Weights of a small GPT-style language model, trained from scratch on English Wikipedia: rotary positions.
Each number is 500 + 50 x the weight over its row's rms, rounded and kept within 0 to 999. Layers, rows and columns count from 0. Numbers have three digits each. The size before them is the row's rms in percent of the matrix's.

# layer 4 MLP down (transposed), 1536x384, rms 0.0403, rows 874-946, columns 0-95
128:405496486508515459544480522497503502524456539529498489407483589433437484495530467512472515523510445483527534531519506519430571552607525464513544527485451576551578617473569496492458678422481495518484594504483496562536587466481481545419541389493478388551469494510524508484505478489427499426
073:490512529477515428503558563506483459598591503471474489547631517602552455589525515515527539554416532542507480511465534500454524629542583516511543549583474517439482473387474461595478496455546493563500515532664466431425524534496501514435533467562564558507465498476499477486469462533450497499
116:528451489508430502487444589489470539463521509544457534519522471467455441543566506482508521527438507479503491565408452546405399438451529553476530410511475475448520488448517504540529478536593489581507515561448546471505493455457402491451599516453459515441424502529574598512427511562431429466
073:508537452460471448443520407527550509477457467467518534511532548526496555497495566496578464567465443549559516535480495523464627464458544555507580498396545458505456448496453481493610540485522582475461441561420530436519547434569534586509497562577509424522572506467543539545510519495467510486
096:412541459531520501454496499549498501446414447441513463479445506528506498609565499500513485488547560440551488495489450420488532492583506443541484584577424525510534528502514459517666412488427597430376446498496454533437426562453505380511502501446478597535491578572553449508491463378548483523
084:456539478442474543575459488574471446475445471524535497518504542510551558491541454510534550451431554439589476472485488558536533328468508461466504497412415561521520443521410436484444544473473550460561487521513582542482473354543553502509479516452461542524459536419531548448527451484540541461
113:571565533575481510490536462540547453544423463504542538467501413509500472509506470544436484485479543504456370446501431493542348418468520492579533469514466458550483463481494468380529401482512495542518525442542607534517535458415476463545552586545498596561481488503459411491565526539439452575
136:585564469477426499472410417491489425478497526460410514495415458486472578482540562487501539502542589505555514457526543494488489479500496446534499461592529545497507509539492394510477561521512437487441577462516500539592523500555509473469466403364512485501603454578481550491637550482456523472
144:569495486515457569479461514458515438472513498468470497496499518460510447524495512512467588457504577442498618474515547504535400475505603500561573459485467523440571550508443413451376539505581493403505538481594444476440592528435477534509633478526501485492485416511533495489574480517457601520
082:501506393493508481454522506493562460452300477564491552505527519491491493545479417454498480524483537636463540486482478441485490518489512562544451583607371533529443476483565506585601565438508550475507555454557472592483468420528460448473544451465505452459529585460459480539501486527490472484
099:471441504518491572471491556544501478421478474525503515502517427487535462526468534525424539558541487536464502510537502456477534548483387593557465501532501506573509467478541483450508397556477566541393503536445523524480457497396548376464536537521446413500500598540575572513478522513437378495
077:438409407457527526433546521481612445407510477628529548483431444404433445427528473575538459468537415411574526526513471577477567544520454521523518487510537453541413488417451508482429422520531503429510463362547498464505543502577474521538488515512515532548676472498537433463507521520480449508
086:538454430516578508501495480511473422490505581562464474443485602562521496550542482528493516471481570636489458488411503490519424419611436550549504572609546423523510498573438555509552504462456536412484495494524476485534481519543561516461498549417516490546493540524511497502561501585548469509
070:519453433470405431526575562475514523457471520419552581590554530565435571519413414480473408557469545515547551424484561488545597519434564573495543532569391463540501438498516423506554507435543523513497450566562467545425375471532497474414575479391550486531531515503489560573469489495528536537
105:479478515538525568485490447530504489374519555563554506527567467519545379469423421536545535484530457542532567414498499520508559522538378523550443546496494502452564383418499535541531481458464487495471520492616474502437474440543462660461490431484594568565482588530511475616437463541416503522
113:429514473463550450580549480420493525559618499469490509552434559464482458535432545543505514444467458434490540439506477571468555493489490440514548567464571536591576528548539499378497527563476479489621393520495555531440538487491547483553398422521496505518398406562467430561506514520566532468
099:420521432462531519504483545474499488356496513553479552495479507325476551453504479440507493524493484537650412505554508527468445447490510522496446595592476519442517550549584505480498430552520513405446467391505496577456439523566441473431523467417528500561437462426518538506479503501515514565
115:451523596438507416513403568482427467428452528481493544553531505524486470498533488535411438520430643525468516506491545565509488443452581465472505498446541450501564484494528569503478412502545583439540544505419482447497407486427509478458550547499504448527515514546522431576488460513503454516
113:484489520595484419421533459351456492520507527421497517409459531547542412491486451542466412532526519569517544551405520494522490474485483427491564611531384484519545397530429518578480479512472593422452515495525458497564491578480468431514507503569510492487451483511531505474514500507522449402
057:521426538550526535529465552499524538393456467499554452533415518445472411580409497521429490479546511477460503510561488459499536539498494446520556515495566512524543489504592569418455581543517456423468425425480534596448447450571475584470430524603457458494518527512511473446476403527550502530
133:598409486469411545498505434492503471463439497372501413498500576454499523434452510475539456511512446487446575536532440522522479496563533580558440544406445571434470470455497530440483470645542565452479477492478485477534513565520475441496467486494460625573474428427486573532517523413485564464
105:500519478536445527540435505490557549510457440473470405482361511533511517477458518527559441525451541509496592537479495514484505503440498434474526546533417496438406527535471585537470532485533557554480435528489444485485469545542414539595502490471438543357497486533551542517570584474506440464
119:618542501551561442559462438543588491579576468507512461457484469485452453586547545550499501453446524484516572496476474524526446500551446523528461570466506494522410491563492477506548522571501519492396524457564457545468490538428424534572492446577493575445554426465562486474536496535551514472
058:533549475543470580550434494563459455472485471502481530553500499469473518426376510523487564416537526488440520521543553476449394514588485516485462561612530516500495571550619510476521566563458516454455571553478580531494468451449474478476473559505607387467515509579507496461473450551572526520
067:413520498532491517555508533527398535538556575553579489527478498399457574494505515497476433495480483543560490407444470557443584388493450490494489548445441464558445464540494470527459531443527483555512465527423519464447481443417454492511464543547580486482480535498448539539433530416467461457
118:498504557496453602499430495466539476450504579469499514539426472482564455495559506522544515523541565513601500446497485399534416456553597477511538449550482551452515532500519471502540560532520492514475447456408521458490486502500552504512515576477469449415499593556516394558601489463458444498
072:517496458459518566559574487423486474478416482523458524585443536470532554565516546445522428460456492531522491512487493553544610508485497556597473523447438477482462484513506555508580517427528449471486423513546507575494436389420526510462405500593570476508513471542545539439452514459447570503
112:440461539488512508431564535464429454533478490505509447555440441529400464485486517438496474490487489578441521390424539492548484488472454398532535498440515462443380489462509560539529511466479504513516505556518481474449389527479620504493484497498433457455482412516540559520479523520461503479
131:552504566358473569502488553397416518488489564517523576498471525540418495593502551606493405560573575479549575543562554480519456470577443504536509413465409520525517531512495438443413407481455515590489552538402495440476539486428544461491554482380580413513463490547474427438492572528562544556
074:538435496523481500464523595466459433509402486471466547484522568509538529508548485557464452462469541521518428478467570552541564606538549459498526484531478544456552440498423521503409532467448533553562443428472500477449419557506500517422526449574459544568455592538592453465475456475494557516
105:480416428481568388481462488483464430531494462440492513533568484549477560497461581550511508492540524483526547475498561513584558472574463432491510419518435524533591414497539506487461541497530487451473459465482562433546471482552412495535463606567450496442556589559607540507519467515468479428
061:499457402515495602415549564545561453520352429490427430526534572477429565597475532537495449531502545543506483514581510464488528533476551518479525548587517538522519443453514569501485546502483420375504443584468472484410525426531484572490386485595463525440536518527510445495457514448488551400
049:452510494427478568456462480504511486536486556504507490561578496464615562529406511482434478508459476520531530457459381521452557503533476443546456502428548549413511463463542552477400472491460401471522499598482498493463513534517465529471568520522511539495522512496528472501459430490483491461
069:560489483493422504537468494447376499486462476405475541531546495479395537537461479484543450465520449575445517505512514460539455439509460498511475520533579487501462584574510535443556444505537577464409579453510509458430569511553566586507538470463456392489533418541448555496532471514581543469
105:393517523630556481507530452393551479455506516504471450514560447476543506573517473535424528533480611548503452406449524549365468539514451514511413507553501495577493561471443546525472586417483562614503505433496572453455459424518458462406560459543524487533448445541555531496466453487467366551
125:510433446570438519479594508525477501430514523619619539584474544467534435533489496535536617433519452506450464394487540512451562605608507618472598451558413529492551533488433524500495548493556522512456518493448500440422577464418460585541414446544559506529567567553470520448462487479498508435
074:489402448597466502466495496563507510427423514425482493533482517519467487433504557597465577557494561579540532438535563483516476443478520594491525575481522507526463541490486590520477501452568460454529520534485457564471498520411491517567439537482524492596494496463437527503430535523508546405
073:370493460512545416523495477438431340513572538434562572537499545516449483515498510504495498530453522495447484459506501467477545490427506549523533580535551474519420543526529581473538526478490529495564558556471486453356496522453547520559550534606449509516479467511500509445585432500414459571
096:487552546591534456598528530494541497527507474501539468505532526477445344564478490465545537518576444562504473579503506524498507626491501570592516411574409534527577535549538533534570580444482521579570512472463562548544529507415483438452513392462532487514519486592532415593552520466463552339
070:500501474633502459517479514498543400501463417510452503400481508487474553647471583504411469524502430441510467469593454529396618536409484510564463487594444401483484499490538540459533551457563499589415455465493503428466493522578480565424460492524589549482570517406449513516528398504499488450
079:445519534538490448462509516474517519450457595526449411522609504459465515515493490485656490471506573565488433526453479505540520457492460506586515580429439506519447503500481488470565575473558495438531507534487417474560522485547379473480455549514398477565576475469520473483438489480525506460
121:496509490589464466480499576496447496378480595515480443509561472565511394464542488410489540549469457587433483520473566534440527509435486449566477562540404521584451500405529428581431442416475483450436464528529580473481426587497530508453528517574564469550521468509543510468510497544567467525
077:537536593564418433562439495541534558461504578498494532550521570506444472478517530539519444511492472508503475507475481570497484537446640457521521560480461550557448464618471517479542567540412575566427527587533506581536423531455463533542421477522508496527483473530527540413505510511490525425
126:506510392460495535505519517529656465380520378643530449496409463522504579484507481526343530478470409669460563556501551532481571434441456538492545505481474494494559513504481565506471525535510435512478369431501565516455448548533520414516478478453502480535583599453567502546493492559541417546
146:520531537547494557469508533473532515453499594494681508487474486467524543413610545524523467548432488600469457412543532457520523541485537451531556452396468482526515486483538514523538440454428460561494511515532505517538522498415530564514537573499464491498545505512521541520492532437564448442
071:434463463579469493556570469519467521545535457463513409467494426518439408515467460513551453547625453470559493518538569494487526507535463529539497463506455517568427529520489547480501577547552556493532489429506452468517422367513480521508508532535410463466510484447530443462546547496528494418
085:422390546376461493566595440537418543521460481419523449515475536477470495533526538462539509543585454498503491428556549615502552538484443481562435578493437508537526468448473490446489553539554485457481482495524438529480550505502487531526549551503457574528483489462492438586517417452489545419
089:504470558566561583464531492432465503612448567447524432511566489461599571518453591456578450481527493439455455502529394491451510431517510482513577485400568510479545502480571467429473554575518502385589579531555464552557525445486535535537485436533468488538591576492401489593549500473556504565
088:452553483468572508423560550518548431471433442480527485448528454504552439520456561525428481564493467645445457492496562454515508531478416477443413512562544545546528483552542469583463503525426497442481472502430500450536526517497518421438400440504512548552479541535510487455448514485478487538
067:531511469609495584401582533450526494417517480612492473508541498468478494510542460566435583494461466461493575502528437538510419503444496567484507447440538539501458586463471486478516376494527442437498504597444434452486573539530484507512453508459568549509502535591521535455576487473636509535
174:511461546416449573571504495461451404585384536425472490404413550546557407460555520532444544518475515479578583443582399469662547509561447476465499541494531494335553481460495406509467379422517511522479492474501507522570527450453519563484426475506491567500429484550530492550452558479575476481
053:487563483410433587536493603514513494463564552477532542471483418476466441557532524474465567477518454458445462438497395558527513504543556442466588487361511537495452459520421519564466607562572505560448483463477476568486563530475545526492566514510477499544522601478444494479469518470576504503
068:495624390490495465419485550449480501542427445616534509520635523568549532492486523516393373527626521527523440559539568497467508532489505482428483498552526520464483548521584454552458478536466513488489588529520475554594472573459371574531505570546507497539642510562505506473497497655544441556
156:423519376424452581543508550439525547552518443615547468505423512496525567418537511448539491426496500517514523577462403534456529516498440437548507573533514498471544493553473482594449513522545459508567531421530480468476510435476500514454462454442507469453497440579479491438491481595554540521
068:688465503483524509548448495393479468455485428532473518557475542446471513491574530534460463437489493599451570537557431555474477452572464491523526556518470505479458461455456464470517562496524500457452550540473382484520515540464573474507482453494489477503535444551551486500553433515502459535
104:468444476450518450513479630449493579468412497449655457519457455505506464505528509430505441482495615470534469460464538432546522510523502488448429518432411487490503567535422500486532528606538578459524544497477510425474519560462468551461526459458470461488464438542419473482567469462559545533
116:468501499486481469575421466481505548478389486455422404450420526542527485535478428464482508496420528522543499535500425551615575565495489487469517485583533523512492561436472504428455409522563551583468408557538520448514473499534481509503398538453606511519351492496578514547538598529491403536
102:491539402501433418669496541544510492550436469477535573584421448453536620496563460580548576510497471494554466443466532600412471431423501467512515456551393422518473501523472459539581545497532488462413407456447434481545579513360573493563466407438573475439555511507490473524530441508542572416
091:466516622503510502532502461506518472489692471482470495481474487473440516488552516475573506563545461466522571519452570554501596532490437397525503456427572495467461557446473498517549463411515496515430552504470581429496538433587465469480494549571467469512544408462459579462591526496539504478
142:498482541451496559468472443451509525433516497469535503487477533453525485575494526506600495481517529460557529519449503478471606452469472522450546510497487506519421471538478555551392479494553489559508454521512458605611500534430505509521471544522538509540582586497522551571514446451522510485
149:526513487482403474627551474502526523569546580485482575453552582592492501395628536518500580524458519486475512513518514523614555528524512502507578475580516531465548532509599538479441532426510534517544451515546465544468564479436487612473481510370495468523541495564414548454511541563624492425
125:593475377555455426569489507482482437620519520398519509498452520557558449453531543458499482462545553560522567517465488511560492476526435541461504548493551517472440466494492517431502519493601474471509449590538403513472514598497426523500583497526454555518424478482472510494439560516600505418
085:418563452475508597483563485429451467518539486478533523533530481490449510484627599520446499521531502376415513487584512553514506501421619458508506522436519479540464544506523511511512505510478619421610479425627516455496493492556440473493486431420545564494468536391484491486510457462455536509
083:523557480521450409648596477494478547505381530535477498601466540545528520546552530400451493455477433475586479399511550430433522478484444446452438506453442469603449548434444445496507521401523492459481543506530440510504417476525563453472511500509503410487490492548451436519587461484494479417
137:485452489491403445563594462480467567485464566538491567518511526476468450470500447499405517459398473533541514544483533382465385478470518531463507449539445557429535566436427445452475475536528481517559518491542657397425483513523470605467491515494556528431496557597513476438433499516465394595
075:537427434445519470652617452513438529430446521553507497534461525512535518536435496445504465517505509524528478464459466557479463568518509519518501453451476588576509427435483595558446531448486481459455456524498490494515475504419511480508561448475561593481458475557543534492466534519508565443
052:398523449532395585485464533455541480438453570433543619535490542522514556521527529482437526530553479513486497518506602497555552586555506566359489496573483451464456535526547580469528483521466543538488420455519521589431509517489385536452370454564541488519616481535493380457579502501504528459
091:414562580477564598453545499428570439466474546551617421558505464443470534555536548570527459482528363528499491601496583565476531527556445523504451526550491539512492521525476456534543501488545517465581438410578486585479453491470475534440463481493462589538504496513559454428500522428479427436
147:465492471494513484528481515525572543430430484546557505587485487443431560455523471502474526544544412513544496506478503487411513515416538467420482424452428504451467484509523580474453539469495566553510549501513465497509456493445506544390492506526446437534442531569433583526464409452428442619
091:598462558504361471517522613346485500490407408531516500549482554466505413409536546525510504460493431621545497479539468554421506546431541380436526427484475434548523466421545569469561437497502512497500551549534471498533551518559526480481539489594492437582576449498461515423536488488511520516
073:520411556413599463464492470473474564532592484394543507480538481547416511486503541532553534449594522617501490589439507450475500571468508559556459479415616496544487514432465478465546491522485502437543467447509527475494539522473483473516482545520469515533481525507484451502521463566401466512
130:493527475503509479505420557564458433588534509475463436474551551558470477501543499496486500433555484504532526396544481490552430588587482397578434497513457609514474485454485508456441515456564567489492556535521441603476424513522404390480481479599519559405474546460515569474558507525517495420
071:465512514526483374445447524484525460490494530580514425530431462447575492489468415400487529526386461390525523502544484481454550554479529569466492504430490481479489508482513491558478480526612495549518527464477516521555392480594447398518545554520605368505532531479479495441471446554482576507
# layer 4 MLP up, 1536x384, rms 0.0535, rows 875-946, columns 0-95
082:496530478509455574466477427489485537403449511501555545448387449445469508445517453484475459511555459514508516524532498493513473423449444526465448470429571453593485547567487554448616548524457472434475517435342492567530446470526515480542439519420459435444490497525523537514552572472539480488
114:502493462555422530516459446472492415497528478471552515502503537503506436521443519527497566539526549514477446444546633408518583640601532452502572606498492484564388505452406514499428510526420491513505514473484511507473496480537582494538396442516576494542495510493463460490546524502541577533
078:547492531522483534589524623484425479497514548505462485516453444458516437518543468476431533447506557444461486474490473489504415540541454483484417454623448543523478567479550495494458447512468399563557536450597435502490495611419476448488519438446481601485436462555449458470512467504503560522
108:610500505483547453535537421494468484525615546575500495518564459486517480449554455498501483495443414508446447493540489547466525431472469543393544470419516539520465441454463479533419560514537422619604562524441544530581566432536578591462472497541493461494560391494476484461483591636396482536
090:549489483488540453405528506451538574509595515460464506498500464525479456533482576466466494540598500514426509561513441453492470693526503500543520529569572426472498582480543535521610427513550429524419457440492431466512561631485410533502534509551522455535574469592519479562507541525460437551
117:491464463442541490507479481546590513489542504437407486625512521535629462498428518459526530530549470523525527422501487492512582576574592599445555493520525435462447624507515508521502555511522513360477450556437417422525505547603513553453412462422444472523525460556483518481501481491592527497
121:477448505544550458528584551569512619471464479468554522560526529539535460525482458444474471474496435456488547598429439458467523480544507557521545530453445492528452546523546630425499479501520494513527469483517453439499573462453459563510489550560452540549504534533563438509437538492492533503
118:449521560446485439519536473536439644501544514522488466501538515523476549538522462474504458542443480515464439527466385488505613538523433473504405493558492476575468502499552547596596447522462507531551425499369582508488444478564481475537423461454501493484537587507474461428494547487567411534
087:502500558541541530531502501488399507545679529433514461515483429475461493443544581524496511512517485349569506512501544547475555468520523467483564420375611445453568511532454477451452434530526467489501474538480558430485527582478537548483500567498491592519472398506545535437501506484535508511
108:482587498482537456546552474478428505558520557477490496489527457473545545537487512473561417453481501496448531479428503508497443395508618417447565499535485454510533482556541524589505627524527390490577484535467466513476495523536546615534512505460486553491522460474492458451479500496556547537
083:514586616495456495549443520539379498553482524379494498575606521581577568511494537421446574470463590518454441441522539475544423446484566519460504464464456507487559468556561449519557547490498508541500516648468490521494479506404541530424467484473503497460387519570477551515503429509489553497
092:466554565540485504543532484565496545531585356387537500559497468479493520418538485470540528533541427384478543504541472427500492524456604437351524482429532604492507511434515461507433496534458457524540474482509520493415537474476460478509509476530530505480537462499452533464498529458420492488
079:507555571505603559457419456537443482587585438575433463430469465438538432485580550528558606476543472447429482583516478531477459480558464440460469479431620531450506570502470623488433460527509449486536543464408543461551600521429491552623447483609467494503464486538521437398533460483484451460
110:516540517464511435499502525446481533554521427402424466466448455499466590459531568472464545533455608404529429571482445540435368457448590570521565449489542549551470534561500506362524475533525518487512526554418467477523503566492531419520454529473449465496459394484461481404591580490568474468
116:560538514501516574449443544596531479441436486495501542492513429560500517434525384493500535553527556508499464549539533482515431539496537521461440447491456495378442487501425497603594519436497488539363539518507458510555527541517543560420558569498524499419615606389564522459446483528491461502
103:589459589542483425539485486507490547565492501471486483505539528656524513466545534560498550497483506452473597547489408415539493484521497445550537464400508447493465528449463514465523578470498438552547550571494436496544548466432536540563496567502484518477566518505442444542551514572456493413
116:508436449564505601571509432508650540524545444539481504527489469497583456552464521464496503560510358460533506462513514480556395506577459511553486539560543515515429616469431472541581496473515376532389562465604448581494555510559417558567431451490524536479509522457474488476569508504524522580
114:528537422439502576537502531632538509503586545624473541592552494408466506548552551497493524462461482462469400470599500582500505523515529539499561439381595507482440542459546472444492487495466342626495511543517501524446541429505573499462508470512549477509521475471570537538495443571511471575
063:458611501421509527417511488568469490583555509488463525420580478537515575428558540468557538514458456431537481452453536569543434453466511542481417483427393428459486557514430433555545428470494527558528567611543490454524607536419565410537507478463547557495448482512498510530504555471428523482
125:473527469551580451551446510563555535530576529598482536486505395522503490470548503536479508563553521510508447499437486436494481485423440463398564472589541434587533543517555532578535463396463466450473501467423514483472437449478543523505621550456517403426520569530495513409464519582485458564
112:498471519450562475470554468540461449568516578584491553530601408433521585543556589506437510479549424479494409517584457462478477442591516538556537498491487482491553423428533432483574416558418370486474591481485466470449481508477572481445508435527559481615488505453457404494466408561433505543
128:456481537543417482469457549475415554456459541492529511387409509496608514463505474530481540522498482524458524507508523502515459525467572494551533500531483553428577586478532464492532483446497515414462448559398423519439466578488499497371584515421533469512429582473364445495487473475506507488
068:460500484460565442442583517455541557521568471477527520482448503511586478608586518469476409599463503533569486471492481501537570433410550481502572444386456443474579447459351514532496473451544505507542470474519461478533568510580496525566579482511439576544481529376493496492483514421458470531
075:518489513458513499451549503436554484482460449463435550430534529602528411499512509563557531478534547456453482616531521444539435622519537520492508452544555554440532533476552558480547451517480520449535531493576458551569523565567521484467522471459421516531525506510534485447548477569530513494
113:540482514573589452560597517542454509510462441503436489425551477492430508582451467533482587486512441459494500557475491553488542507461406519601539554424549489577487522476484508516463450522459509566447550502520464466570533412462478545523459526480517545560491436458525598425402490553516538490
081:451509517507512450455439497550495558542586492455529472387559406535482419426506429642483537604509541409475535452509531450455414469496495459387511489530544513538545563444516467538487513484488575594491601475425516450460581604552469452513567535387423553483476510414517460569543463554574420510
103:533624469471549511631427472552511547504550511534464563480595548495583561512498459546511528556576554378548493644570506519473489498489561616483477450549487531554593507534514442483500503532531481481464489483470506487539584542526377470489463507507615502518487584497430455522478484519525433512
117:501568456603543381474541462639538521494532493463464512488497493506542544369513453415503528486481458538425409513451503472449534495452584495511480488508563528530462405512494576592560631533543437475502492524566501580546505511518476543427517541598460540462533571507518593546511490573488432440
079:456552491471512523485506442510520582504588481492479447490503360489455464474472482458541494602510445485455561490551497439482429404400470491490514521449531417494436579488565459476554454477547468436443583569486509520573568508491506508600416564432536478399534453462456518570538551522516379469
105:548580524580476587527552541529492512469448511509486469509464437470532447490530448390474455463476373555460447529544457495410496478444504507497455546501559440532450590573482436510523492483433450514480580551456430542476511544447615551457514450445580500529509454502433473485487564462477503503
070:547545564507488474557427466441437496525623518490532532474498433508517417347555457501478564484482425429504514514435517548521456426503463488506472475381467452478517534600511454503532461541495567632492586462566490486527442564467518408499576449382511517508461508487520491498545408535533466578
059:549505490572515471535564551546467512451552440502446519413487482530392414498587457523586525479526465472477476485545611462536479510484570543447570456539399434616496574532499465450599547492526575557532504475524456442488490511464546444518406473415457458524498499541522529469565560520525500472
074:438550527472610463440538500550615510548547510596526440444452509497602487461553558484475520536454557462560467496524495529521563537487553553509520457435429510511526426473504508570455599522472411525578432551474475548583432514427432432493445540539573565485512568422582422535470479493444397536
102:540547530509474547481475560653391523515501455526548594482497570539533490472446559464607452499521396465467523592548476379590465451509566492442546512462511539443500513531503503503598462579535444356515455531552514498519523566513508510570404490489476517469564582506488468453511525544513556443
122:529586515461536475575441438496454463636455529419488448492545407531477536487474427353488353491580450496545507562511509478485523432431497497488484552540578415464481378498550500527498441544483391501513455436536487553494455581525559464477454557398447489517393462415573489561545563501514493536
082:558577496439506505531479466385504504566546492537548468479562508460495491536546442412547493399501431439536484538425439543456523561532491409504440444479469439468600503490523410469484522539443544562451500489544519447493535468526525498479546489513516562405509457520530512432544461471491486610
085:618549512455406602464540525576537650503422533551464461504561402441515499402507468486562558538504453493591520538466557565486500476535532503470446430472514513469544506550494413541487495485537423586394438460528472491621514455559479436428412474393510517527553511520500509580418580500556546503
101:446447429483482543455451471531503539493473514491481549453451425512528660485549483542420399456501563465482531436524523507471505403489482473439476579435581448426470470478541504473424494522517428477411527514511440562448471503538531583465539562598484469535521534459479576385517515511537437619
077:474514566400459560511549494540503605469556561520534515581508465526530453400557428513606479484518530561509537506430536440576400416585528466440536466424550618534480532534459429493528470552437504436577596539541543583526500494413486436589581529513421529440439483607565525448489538517479515613
086:520529505469479568482548496537457542542556399426536590484467444557534421475511485577400538530494431402475518453557507465469448541521567506416481480569558527502489479540514492579445401567433498558511520465441563509437489533468549512578535455488580537413460532522475572499541460516480463509
124:477487479438500527519520452552525472597495431448499522519472518442524604476422499619555417533533509431499493508562417439578461525423455522470476450487648447489534535568496501542528537491458500490587464466469452511436520403591467467571551576415465538464444487507462501504443485485483496417
082:489483401453524502437562518489480469531528399547521521487468407493557516562467455482506497534540565477534504521511530436463422500524409517479469428498534479456548551407514499573477430452560428444575532456455521494446543498587534437481579551516499477445558541419444484537525472463543507588
119:521520623477453487554509542480338487636457587428509473518609479493529478500558516463567480515524530317574507496545467380509512439559572526522505468511518474520435544480452423522501547413492517485502505534435514589486540453472527576461539550495604458488526425603479420527558586494502536509
137:606492453549475438559514467561401480517517475502392614477574474533514484553499458395507452550603516408521542592507563542437445477480455500526464481449467418538427520498475506489427511445491531475566532513474458541542439521500545492513475515473494415559455469565488447524523515520436371467
075:569574524420560488477474507520525498438471600555484578505523556482524563480548525450473574487401544502435502523462451479525481472494554429476507483495592472416546453455507450500523445476441376555503490642551525503504592666442558481464516443483600550525484514563465514566438462522484509571
088:570601505628546519463434547443535433463485506564492571499527463551458475468458451527426486481453519450441555557434468382506496446508538558427538452516607474467485584577573538567533450440405478582497534517522537483498456469491523468460514455481467474453522507604475597422488559483507503559
097:540508462454454427499518541566502532351559474524479541517464417485409397444494400487431517497436572543560509464437604565500489516479559491455459520609476532482401492471452521520553477451483499621392421468445533471447532543482479434470556531463543514515422433506583515365471540508477493475
099:536468512504434491551442397453411541470542544540518559473538522521518507467584454508628518431516475424507567485501477596461481473531540568546516507463487456477430451471545529473503473517541470578508537467556476561444506510504478557548553536541527492429552456474487458589564503518502529464
073:490465541462497437623430501546497461528515517370528530531478500493556440502494497418543424488550579528542407498500514495493592457536571457473493608605430534574533487561512517510538591555502557572522509393533531535478422458526519500449497477489407438467524459420476483556485543550399473490
127:482529461634511344476544501521543614443583443511504479543541526441467581508435474480598463460529486465476415530391597536317456518453611517502552481537442493653429541579491627535490602550490492489525535498536520494476503499518453480491528510525497433468547503518497464421513482515451500548
062:453411543607531393476506460486513516537422487501444455551552566541539529440451458559564422541489554543549558552467613456479504488429434558524462510611437539516483518487607521399582438427430508454469521535506509468467435439480457442481441502448517542479466408551541564486507533487406504494
079:553391581560483579604524441571519520464598578405506461491428413426418473481532474401599647525375435473452516462459507540545477457498508497545537463451435465550517463509411537478613529448539492518512489483491492439376507444590609442439523408425503482499371528471506534526489465381443541448
121:604489582590590422409495493527498540488467505398460519487536529460483444584461482521477566502517491517478498437494560454518497475457590542462481419491414534518492464485527493411577492542455540509474483572474460571477483508533427494514553534494507521519525572406492506392476541460471467532
077:310568512472492520478566509613576523490532534487505527457523416511531514550437484459555493547517494409530482453470547437519492560441525515477443448467532513511545524557493533560458432477412443504541495509548573504463522471505480544503554535478502528432441494439447504474470542452461498551
106:523553517580463566541518394524511467518539494567392529498509517478522471532457497578514529547540416526478545540514451524467425467563466620622603468580569546495499442486600481529486509428430411522501484503478498573518482452542548511527431479466495534529512542403548493493459552509477471499
119:533558551504581560465525456526573409537563487617527587571548487496530550519493601475462517491539480442470471460503542460423422505495517575494493510425474488448453444542529526516519550461379409417508616394461458535517521487484496529505615498506424458516562485513507475450477432530479523509
105:529478571487555564396499432462481500483576549497487506401542527542453419526442444431545535460528527457468517549509405409492542574562524557548519509534575556453510526486532552411415472491439498468585600530479533534491428536591425524475505551516507512577406435513524487530492527498461445576
096:538494349498479486465521509500411540527325588526547498556562498461563434521486457496491481488493520536505415486549417404483458485526604545437489508539386484561509451506538543520480519570509440464516521483474414511506494553416474536469521518425515469475507621589557470508401468514518494496
134:511527478516465518588529544439538569476500434478513444525504465518440552440450548478466493463448389483463498490515553462505450479491481490530537497437529484500576607452510421476500516499410540457503541484512490441456562465534484532541563461496402468488413453413513579459505538499510506491
127:546466576455599420502434508467440488543471462496464472515483475483509481619430554491534394462541498525546458469490491436415547515484503455418483543469450440465436531543523460494488435577511451475449508411458534450546424500436424453495603585567578559443414408500522520555519527462447537539
113:412501581461578583451474442470525548450526508569525483506610479422452518552510548588533484539489499474442440537573522510377528531474550429503498454450414433487533463533482477551499476556373471503433532409442508464540511488527572451472508458521573453487549534514549488558565471432474471573
091:550425494533446408522444503528543538473420530507429508492604512535550472498377430512552502574425521603554465545438468454490524476539395578491466464508507510452502419470485524469511510525537428619406525566384512546474521590486494474484523574509500461547529482593494555520468588540509464494
086:484491524510562549364466564579552464454623491496484513420502430473481494490457465562562467574506552534440510578500466546536495467527580544520605472534545488398497444560611570516488507552451475544513514522482498496500573573452418525517492533462471563474510494462563544482430529485543416564
123:548572519535483570411499517508554438452568392532498460447484451485532508527508546459543503529536510470424443482507538588501599595553477507542453531488564470628537436492581540507564512470444474494475519433482362606573468507533521475595519493517447457510484470438540520495596496502544577481
079:504521610580461481380412518493534458595565493443514516506570466490473505487519498562496566480473522447461517510540522449488496427484496530452539585568596454446462593548539410472581505515512492533543537486524502547499511479545453552507458510479470452538576509445436467507503439478503428571
061:560447580467558430500502414527464529533485502494448412554542436479466428464513507536578438512419501484515535493497411530452449443435484439574492466431463525534521457472507395559447546475529459479548567492446536418585501471465543481561615554406459502450402502453541599544437542518519506504
093:531442436518416430526454505516500574506511474535468558450533502560535476441463512437429522468438663416537523411533442475521467526532544473569534444444486482476551502475537532469485577502493485562365507549420468456545561521505525478542470532536571393483565510518465515584469485546547615598
121:563516541518427500459435473525486499527544496488442500430459469576454462512495533488503434494460561473515473452546547470572568500549458521581540567516564527517482493488524419515523521507484428420450475462452552538506539464569510418560448441465505588446543442516583435470504605556556540419
097:454554431525669516489451405664489536500659546483441476503575459447487575620455434452561453537520571382419513496509533449553439450510476603570499535431503574526486525537465468525499505515527458434529496523428555421486465546472498452556506496400556516392416537505528476601471483499556468469
081:443539426574453510555538471483514458443427526624489497521450519487566448532476451491449482559475510368493549412543462537502502449548466437417520431560395463455523463552567537516468543516521454554434525551434482488530460544504493489491554475483564424450495526518517551514482544470582462476
117:506510504543404606522591442396558598457518512535512575492483442459530467433476432477544543595514502488496477578511484496468620455375516592462551500445601346490498574588551502524521524555422397512499486537485511463515610468514612566504512559442490441554514439521497493566531492467522502517
078:501516455501512589545508430520458556546536420458481588455576497547429502563521578613500444537584533635513520510488503509534491420492476452499524482550474496478490498544484502470549549498365526433494492552479501428481636483379555604518506447420427584512482499473515526507510539470522413490